Weights of a small GPT-style language model, trained from scratch on English Wikipedia: tied embeddings.
Each number is 200 + 30 x the weight over its row's rms, rounded and kept within 0 to 999. Layers, rows and columns count from 0. The size before them is the row's rms in percent of the matrix's.

# layer 3 MLP down (transposed), 2304x576, rms 0.0163, rows 2179-2197, columns 384-575
086,211,224,216,197,174,156,209,197,237,208,245,212,183,151,205,178,156,165,170,200,245,175,216,174,235,187,190,239,165,167,219,270,207,185,182,228,146,219,185,235,197,209,172,217,187,214,201,255,216,183,247,240,182,121,236,162,203,201,215,192,265,145,174,246,224,194,185,222,233,186,153,213,237,216,224,250,219,235,204,213,188,138,197,174,193,249,180,151,210,152,232,154,200,201,147,234,195,223,253,173,236,210,193,208,185,190,247,220,179,174,262,202,199,183,192,197,200,186,214,205,194,164,216,227,155,209,190,213,283,179,178,262,162,193,203,187,164,266,205,223,273,177,215,175,190,222,233,207,207,226,243,177,185,156,204,191,223,197,166,231,226,192,163,241,149,194,204,221,202,213,190,169,201,185,265,202,170,218,230,184,196,198,223,193,174,229,202,223,239,229,214,226
085,202,167,158,251,225,187,169,220,158,151,236,192,220,248,207,205,195,181,200,205,185,180,173,194,161,233,199,225,222,199,242,189,183,184,184,239,211,188,202,246,194,235,118,196,187,256,171,170,247,186,225,239,174,233,243,181,181,191,191,219,226,239,230,235,238,224,186,144,267,182,201,212,186,135,188,226,171,210,238,195,237,186,235,181,250,203,227,195,164,209,263,192,210,244,186,81,170,172,230,159,208,250,200,206,242,213,204,167,183,256,243,225,260,242,232,166,209,208,199,231,210,203,217,182,170,245,185,224,189,243,254,163,181,194,189,288,168,210,185,236,204,277,182,166,194,244,232,146,192,163,192,196,217,180,228,165,190,207,190,198,194,161,214,172,222,213,198,197,230,258,188,259,195,210,174,197,148,230,217,163,263,212,206,163,179,230,153,214,183,164,214,192
087,261,254,211,171,110,220,206,192,195,160,188,234,196,226,241,158,179,196,208,200,187,223,190,239,226,193,209,192,188,180,238,183,216,146,189,232,193,237,185,185,228,217,201,171,170,204,126,222,219,191,208,220,209,199,217,219,231,187,173,183,201,236,149,227,251,216,188,242,193,242,188,205,234,163,233,217,128,190,177,197,149,150,201,230,203,222,175,213,193,209,194,152,237,199,168,203,180,195,219,212,186,213,187,212,208,161,179,221,154,146,215,217,225,218,157,189,172,205,172,199,218,223,186,218,215,179,183,212,221,214,160,257,206,215,118,222,169,206,241,197,163,201,194,130,167,144,242,198,157,221,154,223,219,205,163,177,228,193,236,208,203,198,201,197,186,150,183,213,156,196,204,182,204,186,162,202,218,220,210,189,200,183,234,184,188,228,276,202,207,186,273,169
084,197,219,253,168,207,209,196,147,233,126,183,208,207,188,209,241,193,216,214,173,160,196,197,226,233,121,227,174,193,220,196,166,248,194,151,187,163,166,180,247,152,203,246,215,180,182,210,214,204,222,155,195,152,163,211,268,216,204,179,209,227,212,168,242,174,147,162,189,226,213,173,162,234,266,144,182,211,202,166,238,225,267,157,219,227,251,187,197,184,230,202,226,206,188,204,188,222,201,195,189,160,251,223,218,174,191,154,186,156,188,170,221,252,226,198,178,197,152,237,155,193,168,199,234,246,213,233,209,228,170,218,218,224,155,212,163,169,186,165,214,158,164,210,173,199,176,242,297,203,202,190,205,184,199,159,213,173,200,241,203,234,225,237,244,174,199,208,264,213,199,220,129,255,247,191,258,246,178,221,266,229,232,193,151,196,250,231,238,219,184,170,190
103,221,191,239,217,214,183,232,251,239,215,227,154,207,221,208,206,204,162,226,212,219,196,206,141,189,179,211,246,187,193,159,132,188,207,237,234,255,223,250,213,260,241,197,187,137,156,151,202,192,215,189,232,191,179,230,211,181,202,197,206,210,211,166,218,211,168,248,219,209,220,208,196,228,127,217,122,136,175,232,207,209,185,245,170,246,249,207,155,201,177,239,197,228,221,193,203,282,210,240,232,230,197,206,208,197,221,213,223,156,214,198,245,217,193,243,205,150,179,236,245,150,206,231,220,204,202,211,195,197,245,177,231,188,198,233,204,216,221,229,190,264,167,210,229,169,174,201,199,128,217,199,238,178,150,170,193,185,167,153,187,169,154,209,227,170,189,178,243,199,240,245,208,201,225,160,232,234,219,181,202,167,181,220,202,208,187,172,238,194,194,270,240
108,231,219,196,175,191,211,182,228,198,177,155,147,173,205,168,189,215,177,229,199,205,191,207,205,174,269,198,280,237,234,152,181,200,197,259,159,186,187,176,245,203,196,226,156,216,247,226,194,214,227,219,222,238,206,132,199,190,225,199,178,210,225,249,185,157,189,184,182,196,177,146,164,274,152,268,233,200,191,188,245,193,204,142,218,197,208,153,220,151,216,232,185,195,213,225,129,185,201,171,148,175,199,207,225,157,237,224,225,134,236,155,132,205,164,196,218,217,133,216,215,138,197,174,219,190,179,202,135,255,233,192,217,202,210,223,220,211,167,196,239,221,190,221,153,196,203,207,171,215,224,223,222,216,230,130,215,198,202,208,170,272,173,217,133,224,174,211,204,175,198,243,205,222,214,239,222,239,196,144,160,169,254,179,185,211,199,214,228,189,181,194,211
101,231,160,226,232,172,187,196,203,214,210,233,232,231,163,231,296,202,236,233,211,211,203,233,189,220,185,207,187,225,132,179,202,238,183,185,227,201,204,218,150,209,239,242,175,198,195,153,192,192,218,193,214,165,209,172,223,194,173,212,234,189,223,221,199,170,208,204,235,174,230,181,184,176,237,179,245,164,272,199,215,169,231,153,181,169,188,188,202,164,212,188,159,267,141,237,193,214,171,215,198,207,161,168,213,200,155,236,222,208,210,207,208,208,191,187,198,291,237,240,202,173,152,204,211,136,214,188,220,248,210,238,156,175,197,231,219,183,170,260,212,170,194,205,196,225,214,189,182,213,177,205,198,227,176,201,181,188,157,242,175,203,217,238,179,163,209,187,205,200,182,208,259,153,199,210,170,189,197,290,210,179,228,255,246,181,294,217,217,189,226,216,198
100,155,224,184,190,207,171,183,247,203,227,227,168,236,210,198,165,221,178,232,196,203,250,159,281,169,183,257,195,192,257,210,189,171,138,211,217,235,208,193,210,237,211,212,235,183,221,178,212,207,167,226,265,256,210,206,229,218,144,235,206,175,215,250,213,162,199,186,166,166,188,158,195,176,170,117,224,228,187,240,222,141,180,174,241,254,257,158,218,177,234,196,201,184,208,202,176,218,183,175,177,222,206,259,234,204,231,190,135,184,186,188,168,180,166,179,167,240,226,235,182,239,201,198,207,248,186,148,182,158,191,160,212,196,192,185,173,148,234,159,176,147,246,200,187,209,156,208,215,225,199,204,203,231,199,147,186,213,199,173,209,187,186,200,165,272,220,165,211,191,193,269,186,174,209,174,206,175,209,144,160,156,233,219,250,237,171,180,224,150,227,232,194
079,248,232,215,175,225,182,205,193,198,256,164,184,193,162,180,163,218,201,257,193,201,185,195,171,229,147,186,153,173,201,201,201,183,188,184,220,192,225,190,196,173,214,272,226,185,164,233,235,205,191,174,173,222,217,242,232,154,208,201,215,220,271,184,222,142,190,212,190,188,215,237,176,215,140,258,198,223,246,142,195,161,150,196,220,213,212,235,249,181,255,208,223,251,176,168,270,169,161,191,162,197,200,214,195,239,189,231,196,233,229,193,151,215,183,231,149,169,250,221,224,212,198,230,256,199,283,209,205,252,216,140,199,199,175,184,211,197,219,206,166,195,165,214,189,180,166,220,223,183,161,168,241,241,223,165,222,174,217,226,217,222,201,211,215,179,155,219,250,225,169,188,148,217,119,205,196,185,162,223,199,158,194,185,297,183,250,217,196,209,174,231,196
082,185,203,212,203,218,213,250,237,205,182,194,192,213,208,189,189,217,217,245,207,197,185,218,204,223,218,195,194,190,223,238,160,186,185,157,208,229,182,186,179,249,206,199,255,232,241,178,199,155,173,197,211,185,189,183,227,225,182,217,151,121,205,209,237,224,222,179,205,0,168,165,162,232,176,215,172,237,206,216,229,190,211,198,213,197,201,197,197,180,240,186,203,161,160,206,181,214,210,225,208,232,166,160,222,199,218,205,209,211,191,163,200,193,214,166,218,70,203,211,188,214,222,217,214,247,188,232,153,178,195,190,205,179,200,188,190,215,277,194,209,217,215,217,179,208,205,219,189,209,213,222,216,197,217,168,182,199,225,195,181,219,197,213,197,133,188,199,218,181,206,197,240,236,222,200,234,218,203,192,210,203,183,201,193,227,188,208,226,177,184,192,187
098,161,206,262,133,179,205,232,178,204,181,210,179,171,139,191,165,236,223,184,172,234,227,233,194,190,237,169,198,226,231,240,230,164,131,215,208,184,196,197,238,230,157,174,209,253,206,171,162,204,177,253,192,193,155,172,178,188,219,192,225,213,164,223,157,168,193,258,218,294,137,193,226,147,174,184,182,189,217,222,211,200,247,194,227,231,174,199,178,165,205,228,202,217,198,155,221,152,176,223,175,141,219,179,196,213,256,219,200,125,212,182,183,179,241,189,258,181,230,213,200,161,162,289,202,260,153,215,173,180,208,189,215,238,244,246,200,155,191,165,264,200,197,179,204,243,202,157,219,254,143,216,130,221,225,195,205,233,166,169,163,141,181,144,197,220,230,201,176,228,173,239,129,181,238,198,189,279,178,217,216,240,197,216,188,253,219,203,179,230,228,239,231
097,157,219,230,189,257,186,251,211,176,206,174,207,212,180,184,145,171,172,257,131,222,246,140,145,213,245,204,199,211,224,164,221,204,206,193,192,193,192,194,223,201,203,186,157,147,198,181,167,245,179,150,196,210,189,234,211,199,185,171,229,187,152,182,173,219,224,158,208,106,206,210,223,192,212,201,170,206,235,190,174,180,205,186,204,187,184,214,204,144,183,224,192,218,163,252,245,168,198,181,209,240,227,226,259,221,210,212,248,226,219,209,174,190,188,219,220,229,219,228,216,196,218,217,188,194,164,178,226,192,206,183,213,223,178,186,211,208,194,209,209,190,199,180,197,211,199,241,167,199,210,155,162,180,229,218,202,169,180,154,188,229,252,213,195,237,222,171,194,212,181,216,223,256,121,186,219,241,203,217,199,212,183,214,197,214,203,210,239,213,228,151,212
107,197,208,221,244,223,158,173,184,214,225,196,228,268,227,165,239,184,207,146,208,204,190,183,166,195,192,155,273,210,142,162,222,275,237,207,187,208,211,166,199,156,211,220,182,205,247,222,233,172,203,219,162,184,155,221,207,197,247,200,208,216,226,150,194,211,207,186,222,178,226,257,162,153,200,162,232,199,167,202,139,169,197,185,173,143,214,214,212,239,207,200,196,200,244,147,154,157,229,206,235,162,224,203,181,172,119,217,216,231,254,272,223,216,180,220,233,189,195,228,167,200,155,156,195,197,147,208,155,250,237,206,181,227,246,209,205,138,151,232,173,183,155,175,216,173,166,204,190,205,228,184,171,185,177,209,171,209,181,230,204,152,232,263,255,204,223,228,183,213,176,203,246,168,156,186,154,237,195,198,214,197,190,194,251,294,236,187,277,199,189,180,170
088,200,183,193,179,248,253,206,224,209,195,233,206,216,214,244,231,206,250,214,246,135,170,129,141,174,215,206,218,215,227,166,222,193,220,185,194,223,232,197,165,216,213,204,188,181,189,196,192,183,198,131,173,212,235,184,196,170,219,189,240,232,207,207,158,225,207,178,207,239,175,210,191,192,181,265,183,205,220,179,233,168,186,181,145,240,253,228,204,202,193,209,193,193,190,205,189,227,227,229,193,197,200,201,152,232,219,221,201,183,183,197,228,168,238,211,182,200,206,173,192,204,185,241,239,181,179,214,193,200,232,207,207,191,214,230,179,250,206,220,187,184,210,188,234,185,203,209,176,218,213,218,242,223,197,180,181,243,231,218,168,208,166,253,246,267,197,267,239,172,222,228,182,194,212,190,198,164,177,237,194,187,161,177,160,192,196,144,203,191,190,218,215
098,261,193,212,219,229,198,181,197,211,193,168,198,149,179,183,217,218,234,207,269,209,207,181,209,221,129,285,193,212,205,192,146,217,176,173,161,210,174,190,211,221,222,212,174,209,237,250,218,194,193,203,226,237,208,186,207,177,217,175,190,216,180,202,193,118,179,207,205,210,178,146,205,199,164,244,149,193,166,212,205,224,155,171,160,192,227,203,221,214,194,195,196,236,167,241,204,228,197,217,223,131,194,174,174,275,171,210,152,238,212,194,201,214,224,156,176,250,206,231,184,172,235,225,170,194,221,177,221,269,176,171,246,211,214,206,201,196,214,221,201,166,154,184,186,233,198,224,210,174,147,129,230,171,194,225,216,203,239,181,190,210,200,178,188,236,220,160,197,205,199,174,167,144,136,197,199,227,219,172,216,179,186,253,229,229,140,170,174,169,190,172,199
083,219,179,186,218,171,193,247,223,161,181,199,209,135,193,185,199,208,126,176,216,210,229,224,176,258,237,216,204,197,193,217,208,182,221,232,174,209,209,207,176,216,206,187,257,210,215,210,221,175,213,202,195,185,212,190,145,218,210,176,227,197,245,186,173,175,224,167,209,184,210,199,244,159,212,200,210,182,202,194,198,160,154,219,210,230,232,199,227,202,187,241,219,204,246,259,250,193,175,134,197,255,222,247,103,256,204,191,211,207,237,207,260,244,165,261,200,162,205,181,239,112,241,217,157,183,227,231,162,223,209,197,196,212,216,175,173,189,233,187,179,198,242,184,120,218,180,244,206,170,180,234,207,198,255,165,150,196,162,221,212,270,183,212,167,252,150,238,206,187,186,233,193,200,136,179,225,150,216,179,201,172,188,204,195,224,162,192,207,203,186,290,190
094,219,222,158,157,178,202,164,210,197,219,160,125,201,169,235,176,183,200,222,176,160,174,211,210,138,191,222,182,176,231,203,215,176,214,195,219,180,218,166,179,250,202,229,186,206,192,216,231,192,249,221,225,232,197,209,220,202,187,223,232,205,204,193,246,187,224,212,217,140,168,175,221,235,179,235,143,217,233,236,230,213,197,179,158,255,196,196,202,184,197,220,198,199,196,197,194,218,208,182,227,205,223,177,194,223,179,208,172,207,171,239,231,173,202,145,144,223,125,253,200,182,179,219,218,233,196,222,217,215,199,212,237,167,202,226,203,188,224,206,211,215,180,195,173,217,231,212,155,210,152,187,181,206,227,203,178,171,256,197,232,207,210,173,224,256,155,144,217,161,210,210,187,207,212,204,190,211,109,203,177,214,200,249,195,210,187,240,194,199,173,153,186
101,201,166,179,224,206,166,246,222,172,194,228,200,221,180,171,257,182,248,254,220,133,251,194,202,205,191,197,212,230,202,169,187,166,169,163,173,145,197,207,166,183,193,230,185,187,173,214,217,181,221,213,211,209,217,245,209,176,163,214,202,201,226,204,203,220,201,301,185,223,193,230,180,208,228,210,204,199,239,222,221,195,197,250,151,202,165,245,235,195,177,209,237,175,219,186,181,190,205,209,170,209,238,174,203,181,154,192,196,229,277,178,210,178,176,171,186,214,128,216,164,214,235,240,191,208,198,178,267,149,175,232,192,134,178,100,211,275,251,225,151,145,208,202,166,186,177,172,211,232,198,195,158,162,265,192,224,226,181,156,166,262,221,161,179,195,234,165,196,198,182,206,196,149,205,250,210,224,143,200,206,218,243,175,250,228,229,213,123,215,251,229,187
094,224,245,220,225,252,217,244,217,169,203,241,201,178,168,191,166,192,171,192,208,182,196,205,170,205,168,191,248,214,220,211,248,183,208,215,237,250,192,143,191,197,217,192,211,214,155,224,152,193,208,235,232,195,229,237,162,170,218,178,214,218,213,190,163,219,213,231,195,258,184,182,191,210,181,178,215,234,260,115,188,188,149,256,198,180,159,201,185,229,216,204,212,200,155,226,207,193,182,239,167,207,182,238,212,198,163,219,183,236,246,272,200,221,207,174,236,200,200,230,193,244,201,209,187,207,178,227,201,171,213,170,233,214,145,133,214,202,223,214,232,189,212,155,179,151,229,263,205,202,257,217,181,259,186,217,231,205,197,171,225,196,120,216,204,187,229,225,221,198,207,221,185,250,195,208,183,248,191,209,235,176,202,189,191,166,173,188,222,207,220,200,213
# layer 3 MLP up, 2304x576, rms 0.0293, rows 2180-2197, columns 384-575
093,205,222,215,190,209,206,240,151,277,207,179,199,167,217,174,199,187,191,196,203,231,162,226,240,201,162,178,226,193,174,185,209,225,186,165,200,207,170,199,165,238,220,251,203,229,188,177,217,206,172,178,148,125,210,188,213,258,207,199,207,267,175,166,177,221,144,218,256,210,200,232,215,220,236,233,193,223,170,198,188,213,197,206,185,165,227,183,250,222,186,194,195,234,196,210,200,191,213,193,237,211,228,211,208,189,214,206,198,198,141,155,152,160,236,195,162,208,204,208,177,242,233,183,233,198,184,219,221,210,225,207,193,164,209,204,180,189,169,152,185,167,161,166,240,199,166,196,174,266,185,157,201,218,191,194,205,149,232,172,181,230,200,236,214,191,164,188,169,176,228,215,157,235,165,207,190,201,185,203,177,186,213,202,184,185,156,143,216,214,152,162,164
095,193,244,168,223,168,193,257,173,217,195,188,245,216,252,265,172,195,305,237,202,205,206,237,194,220,212,184,220,193,157,195,203,213,144,223,171,219,231,164,194,216,221,180,169,177,214,201,266,203,152,194,224,233,194,212,168,215,153,170,186,192,225,174,217,147,183,153,156,218,217,169,177,204,180,217,224,166,177,183,178,213,166,200,189,238,234,270,182,193,193,187,184,199,205,192,142,152,218,233,193,241,182,211,194,242,176,195,219,152,146,221,212,244,219,188,212,195,175,200,225,219,220,192,204,217,271,204,235,150,246,153,174,199,172,229,212,125,167,176,203,169,192,217,214,208,128,208,249,185,212,176,218,213,213,156,151,226,206,229,168,219,198,187,172,177,232,230,175,131,240,179,188,203,189,242,175,187,182,220,162,159,203,175,195,209,195,234,158,252,194,193,147
094,175,237,172,277,179,207,221,177,237,191,188,246,185,217,184,225,201,228,227,187,163,193,155,201,240,232,227,279,274,213,212,181,161,187,187,170,230,226,205,196,218,270,190,219,169,173,249,190,228,159,186,242,190,211,216,185,208,193,200,187,220,192,178,205,223,176,134,170,222,197,181,178,210,200,194,202,204,204,217,204,213,200,210,209,198,177,182,206,213,206,216,185,178,190,182,193,182,202,214,223,254,222,195,190,176,210,148,164,160,155,192,235,241,211,177,232,232,206,207,157,233,230,186,226,235,212,275,178,264,236,177,238,174,139,248,170,145,173,208,191,177,198,161,189,221,222,208,265,200,176,175,188,165,175,234,158,156,225,246,130,220,200,179,238,220,221,209,215,168,204,175,184,152,168,160,183,152,204,212,227,125,237,166,199,219,245,188,113,168,223,174,142
104,178,167,251,222,181,216,202,211,194,251,201,197,168,194,256,176,202,243,244,241,233,176,252,245,148,213,236,211,277,187,196,168,220,212,227,207,206,192,246,172,230,199,203,162,229,182,183,185,204,212,234,181,200,229,203,194,212,149,167,198,205,123,205,139,183,190,218,173,190,227,184,167,220,225,203,184,148,212,201,140,237,205,214,166,220,216,194,193,208,204,268,233,198,221,206,253,144,166,239,214,198,207,208,207,202,220,152,194,208,214,209,242,194,169,212,237,230,215,167,245,248,193,194,221,232,176,265,136,215,204,151,215,174,215,229,212,176,224,224,220,221,221,223,227,240,211,172,195,182,209,203,184,184,217,189,199,195,252,138,189,233,188,234,214,162,249,266,221,195,262,209,161,251,153,203,148,220,245,192,181,162,165,217,187,154,175,189,177,236,221,181,138
103,253,230,230,163,201,202,175,188,212,177,216,211,216,223,171,193,219,237,204,208,178,195,210,234,198,223,177,160,200,168,206,200,231,200,214,218,211,208,240,130,207,214,217,164,201,153,236,223,212,185,212,211,177,227,146,279,175,193,224,194,213,200,207,221,153,233,156,155,167,245,217,219,186,185,204,175,134,229,166,180,219,173,210,189,268,140,226,182,157,175,234,212,226,221,230,173,199,234,194,213,165,239,217,230,207,188,188,216,246,232,225,192,219,199,225,232,228,145,231,273,214,123,175,200,96,227,232,216,244,204,164,232,223,223,208,146,268,206,216,217,201,183,195,192,223,167,180,193,238,238,163,182,227,196,244,179,169,245,193,201,192,216,177,173,148,220,242,159,232,199,181,239,257,166,200,157,244,244,210,203,144,216,189,222,199,142,217,195,251,187,230,254
103,203,194,206,245,194,260,204,212,205,184,203,211,262,182,194,193,200,189,238,179,154,204,237,161,232,174,286,179,262,178,202,235,194,189,224,173,153,208,195,171,233,188,207,189,196,196,195,179,138,181,223,218,156,201,164,221,225,203,208,182,237,220,169,167,162,197,215,202,218,175,205,212,231,234,166,183,234,197,208,195,189,165,172,157,210,189,197,182,200,195,220,215,218,224,193,206,199,197,184,166,288,218,180,220,214,239,154,159,232,167,206,215,212,180,164,237,195,240,199,275,170,217,184,205,196,188,207,167,180,211,176,228,215,211,200,224,197,219,211,292,173,239,199,254,133,212,192,226,199,178,149,193,209,134,231,154,208,221,232,204,187,221,243,215,227,224,174,231,159,204,211,222,152,173,148,209,176,203,178,128,157,243,253,185,216,198,196,213,201,179,177,180
105,213,139,193,262,192,247,295,198,198,195,213,172,186,168,172,194,205,224,220,214,176,186,212,185,211,140,177,125,228,213,218,235,202,240,177,173,233,242,224,257,148,214,179,227,208,239,206,155,160,176,183,170,195,244,230,189,179,165,236,199,241,217,170,199,168,209,193,167,230,226,228,237,182,135,191,169,209,181,219,184,215,181,183,251,130,181,198,205,140,183,186,190,180,186,187,216,161,169,265,140,229,199,183,171,214,213,197,188,200,166,179,213,195,223,161,130,177,212,185,195,190,219,202,247,155,199,208,173,191,227,201,189,194,154,177,206,151,199,183,217,200,224,224,187,146,123,188,208,168,175,157,193,213,206,152,235,173,240,169,205,188,165,202,194,200,164,238,163,198,228,234,202,122,219,173,193,153,188,240,163,163,209,211,198,195,183,150,193,263,156,234,124
095,231,186,236,195,247,240,147,217,241,217,164,286,197,170,265,227,201,174,233,247,203,191,229,262,189,188,249,212,206,194,188,196,218,127,214,181,170,236,189,157,223,162,231,158,190,212,163,206,220,190,198,183,194,145,166,210,183,227,185,171,189,257,184,184,153,220,167,224,194,175,184,175,167,200,232,239,188,223,204,188,269,198,185,167,233,207,259,199,169,199,197,184,176,215,220,193,210,228,207,143,194,266,197,189,221,202,225,237,236,170,185,214,268,217,179,201,199,258,174,258,214,224,192,204,224,202,187,186,206,222,164,219,187,184,231,189,200,198,158,215,190,203,202,181,174,140,150,220,196,191,189,205,226,171,207,175,256,180,193,182,227,215,209,198,172,203,214,196,157,193,128,156,149,196,188,212,205,235,162,140,217,149,222,203,185,219,247,182,204,183,202,225
104,193,142,206,204,213,219,228,176,189,136,196,222,202,176,254,133,245,236,245,191,204,233,201,203,179,213,175,203,209,173,228,164,177,163,199,146,163,202,244,198,181,236,189,179,189,198,194,149,159,211,205,168,220,231,185,169,197,216,236,212,207,191,163,211,174,214,174,172,172,289,184,218,187,172,170,178,183,192,191,220,195,203,234,211,192,242,219,196,201,242,208,190,188,198,226,211,212,161,187,218,210,164,169,199,205,216,192,206,208,146,180,189,238,183,213,290,148,186,193,242,216,243,205,238,168,186,281,148,198,215,231,189,214,139,196,256,240,211,163,173,166,192,224,220,190,165,142,203,194,221,207,134,203,190,230,212,220,214,155,190,210,207,224,168,195,228,247,219,230,173,79,237,230,212,259,242,212,221,150,172,183,237,205,202,194,186,229,228,266,210,203,217
103,155,168,218,204,231,203,151,182,246,236,155,211,188,201,238,157,249,156,223,207,164,195,178,254,223,185,218,155,179,177,219,192,222,257,201,176,201,159,244,209,207,229,244,193,239,180,226,241,146,227,227,210,196,243,184,203,233,187,216,161,298,208,208,223,170,217,204,206,213,215,145,177,178,217,178,280,170,199,217,163,156,176,165,198,162,141,201,229,152,178,281,209,219,196,193,200,154,205,227,200,178,209,211,183,195,212,199,201,190,162,244,206,226,216,182,221,176,210,205,221,222,204,176,187,169,193,184,198,222,244,190,175,210,167,175,243,243,197,191,191,225,220,180,187,189,196,191,198,191,182,232,238,195,221,189,211,150,250,167,226,222,215,195,210,201,206,232,207,196,224,175,258,200,116,196,216,185,228,163,235,231,258,218,202,207,171,159,220,226,234,175,181
104,214,167,254,193,163,204,206,181,205,222,162,263,255,214,231,226,243,227,193,224,165,211,231,192,197,242,215,198,224,202,141,222,201,197,182,182,189,251,204,172,238,289,278,204,209,197,253,164,224,191,231,199,194,192,187,181,239,188,201,160,242,219,238,171,193,183,172,207,213,151,235,166,218,179,242,186,164,196,159,212,181,203,207,190,208,206,178,239,178,232,240,209,212,296,157,181,191,212,175,142,233,213,165,208,161,220,151,168,220,189,226,140,188,212,164,191,173,232,224,211,169,180,231,241,200,215,211,202,219,238,190,239,152,175,222,232,178,116,205,162,239,217,204,213,113,186,133,220,233,165,184,213,161,167,155,237,170,230,192,233,239,172,210,189,207,242,207,163,196,178,216,223,117,194,142,173,183,202,205,176,176,201,201,227,210,190,163,198,147,212,199,167
104,254,237,226,215,206,226,198,177,224,168,179,156,185,193,193,227,205,186,204,253,134,244,213,199,146,178,184,203,215,183,238,179,220,156,208,187,216,221,234,171,210,246,237,181,221,149,205,210,214,142,222,221,206,157,190,211,181,259,225,146,190,173,188,183,271,204,228,205,227,222,223,218,181,200,181,206,180,195,220,138,229,142,173,220,200,199,194,228,179,194,215,187,209,192,237,230,193,170,205,168,211,194,228,240,220,240,198,217,179,181,211,156,192,213,219,183,161,252,177,203,179,130,236,193,244,170,189,179,249,172,208,192,259,201,176,245,169,193,183,187,208,226,216,242,133,205,162,247,164,209,216,239,189,137,253,219,180,188,171,149,182,157,179,158,213,208,255,156,257,238,197,184,216,161,167,126,208,177,240,200,211,192,225,190,191,222,176,207,187,155,192,214
092,168,219,199,218,189,260,176,184,251,187,177,193,208,150,254,154,179,212,211,234,190,188,235,197,130,255,216,189,150,207,173,186,205,181,168,122,202,238,232,168,251,208,183,211,154,219,239,185,219,183,225,212,165,202,180,197,182,160,252,196,212,231,199,151,186,164,183,188,201,207,198,221,191,202,197,188,151,170,189,219,270,210,230,194,200,210,223,195,227,160,172,200,150,214,186,207,175,126,247,171,197,186,196,175,166,171,183,216,200,151,163,184,244,209,179,213,180,206,212,180,180,238,163,183,186,253,213,162,171,194,220,193,210,190,250,162,202,183,186,206,190,247,264,279,214,212,192,226,167,187,192,252,254,151,182,222,174,246,248,227,241,184,212,192,169,233,227,215,207,238,226,247,227,197,234,224,182,247,204,233,209,188,195,211,207,196,195,237,174,241,223,269
095,150,168,215,224,144,101,193,227,179,185,232,217,239,238,192,235,176,200,200,171,142,212,188,224,179,209,140,193,212,203,163,183,185,203,239,222,176,210,229,143,227,224,222,190,230,217,215,228,170,170,149,190,188,191,160,254,234,214,211,200,202,179,192,209,229,227,163,208,193,210,234,173,207,209,223,188,186,214,193,199,239,149,209,214,189,208,178,214,211,193,188,228,185,226,216,200,202,180,250,240,201,163,232,173,202,185,182,176,199,149,216,202,207,159,237,145,232,242,180,266,218,165,148,186,204,238,187,193,181,195,208,195,144,208,197,168,163,178,166,274,170,199,191,258,154,159,196,163,263,239,172,212,236,198,255,192,198,183,183,184,192,228,217,207,220,221,173,219,196,230,209,225,163,199,214,154,190,191,170,161,143,203,204,176,205,235,235,254,214,183,204,230
099,240,180,193,265,188,177,161,155,249,250,185,231,162,193,225,242,196,220,231,224,234,202,282,195,179,222,223,152,207,163,190,217,216,190,210,139,243,216,149,170,186,209,252,219,226,151,198,236,198,164,223,199,200,200,153,177,224,226,207,135,205,205,137,149,173,235,163,213,173,188,266,215,155,188,209,233,219,166,193,113,214,179,267,206,200,245,215,240,241,210,217,261,218,246,273,199,186,230,211,230,230,233,211,232,171,199,202,164,185,100,167,207,253,213,208,189,229,200,212,207,135,209,236,194,252,222,191,173,223,189,230,200,202,210,210,160,201,169,193,234,208,220,221,206,179,176,180,196,247,180,222,265,160,196,201,146,215,201,208,190,247,188,213,230,220,213,228,187,141,220,134,210,203,203,187,224,142,247,188,190,112,167,188,235,230,170,142,183,180,178,195,206
101,169,203,243,239,150,175,202,158,162,204,203,216,171,214,178,231,239,188,198,179,191,154,163,202,150,199,193,208,230,189,185,190,186,203,191,195,230,182,204,153,246,240,180,217,203,174,244,137,208,158,205,117,183,229,207,222,184,152,238,198,269,199,152,231,232,184,177,198,200,182,215,168,247,196,214,168,200,169,205,204,222,177,140,194,195,182,181,230,218,198,271,227,244,243,185,236,152,168,206,190,198,187,229,228,185,205,209,208,211,205,225,181,239,214,211,203,205,184,236,255,200,210,170,167,174,189,246,158,180,232,226,213,197,198,196,206,160,181,162,142,243,194,259,181,159,195,204,197,225,191,140,225,225,209,245,172,185,256,205,244,155,205,221,224,203,207,197,146,209,196,174,229,198,119,185,222,216,167,206,205,179,206,197,165,237,184,162,184,229,205,163,179
101,141,172,193,182,175,214,195,156,202,221,223,234,175,228,200,195,182,223,175,230,147,201,227,216,225,227,170,214,199,196,219,170,209,175,159,195,189,215,144,195,192,204,167,170,209,222,210,243,170,219,234,270,199,208,203,216,175,142,203,196,204,201,235,183,211,172,197,202,239,134,254,160,187,167,123,223,163,183,199,182,224,197,190,204,213,172,212,210,230,233,204,178,185,207,216,223,226,206,183,219,241,245,209,184,255,214,170,206,252,170,180,224,215,166,213,193,203,210,168,227,182,195,188,210,173,141,221,178,217,199,192,252,242,201,226,166,121,201,221,219,174,178,187,224,184,180,195,173,189,162,154,220,205,195,231,223,194,206,205,158,204,212,229,222,200,213,187,140,185,235,200,169,186,179,223,200,201,247,220,222,199,214,232,186,149,196,188,192,236,138,176,215
104,121,188,215,205,213,130,229,158,249,209,166,213,196,195,217,183,213,198,169,189,226,182,277,231,153,213,188,192,199,211,228,198,256,175,172,131,195,197,187,152,220,166,171,138,225,224,167,192,158,198,226,222,192,191,178,201,179,207,269,154,199,171,184,225,229,211,250,202,233,159,211,164,256,186,186,270,181,198,202,205,163,164,173,183,184,203,247,258,169,237,223,193,144,210,240,199,229,204,200,206,265,196,161,204,182,222,128,204,264,200,212,192,194,217,190,209,234,235,192,223,180,219,194,143,191,176,274,183,185,213,186,242,246,200,242,189,251,241,187,139,226,212,192,194,211,178,187,162,177,212,162,195,179,140,260,204,241,183,209,269,264,204,180,183,207,189,170,178,203,226,195,208,146,172,164,140,197,215,188,202,237,130,210,150,195,211,227,237,175,150,164,192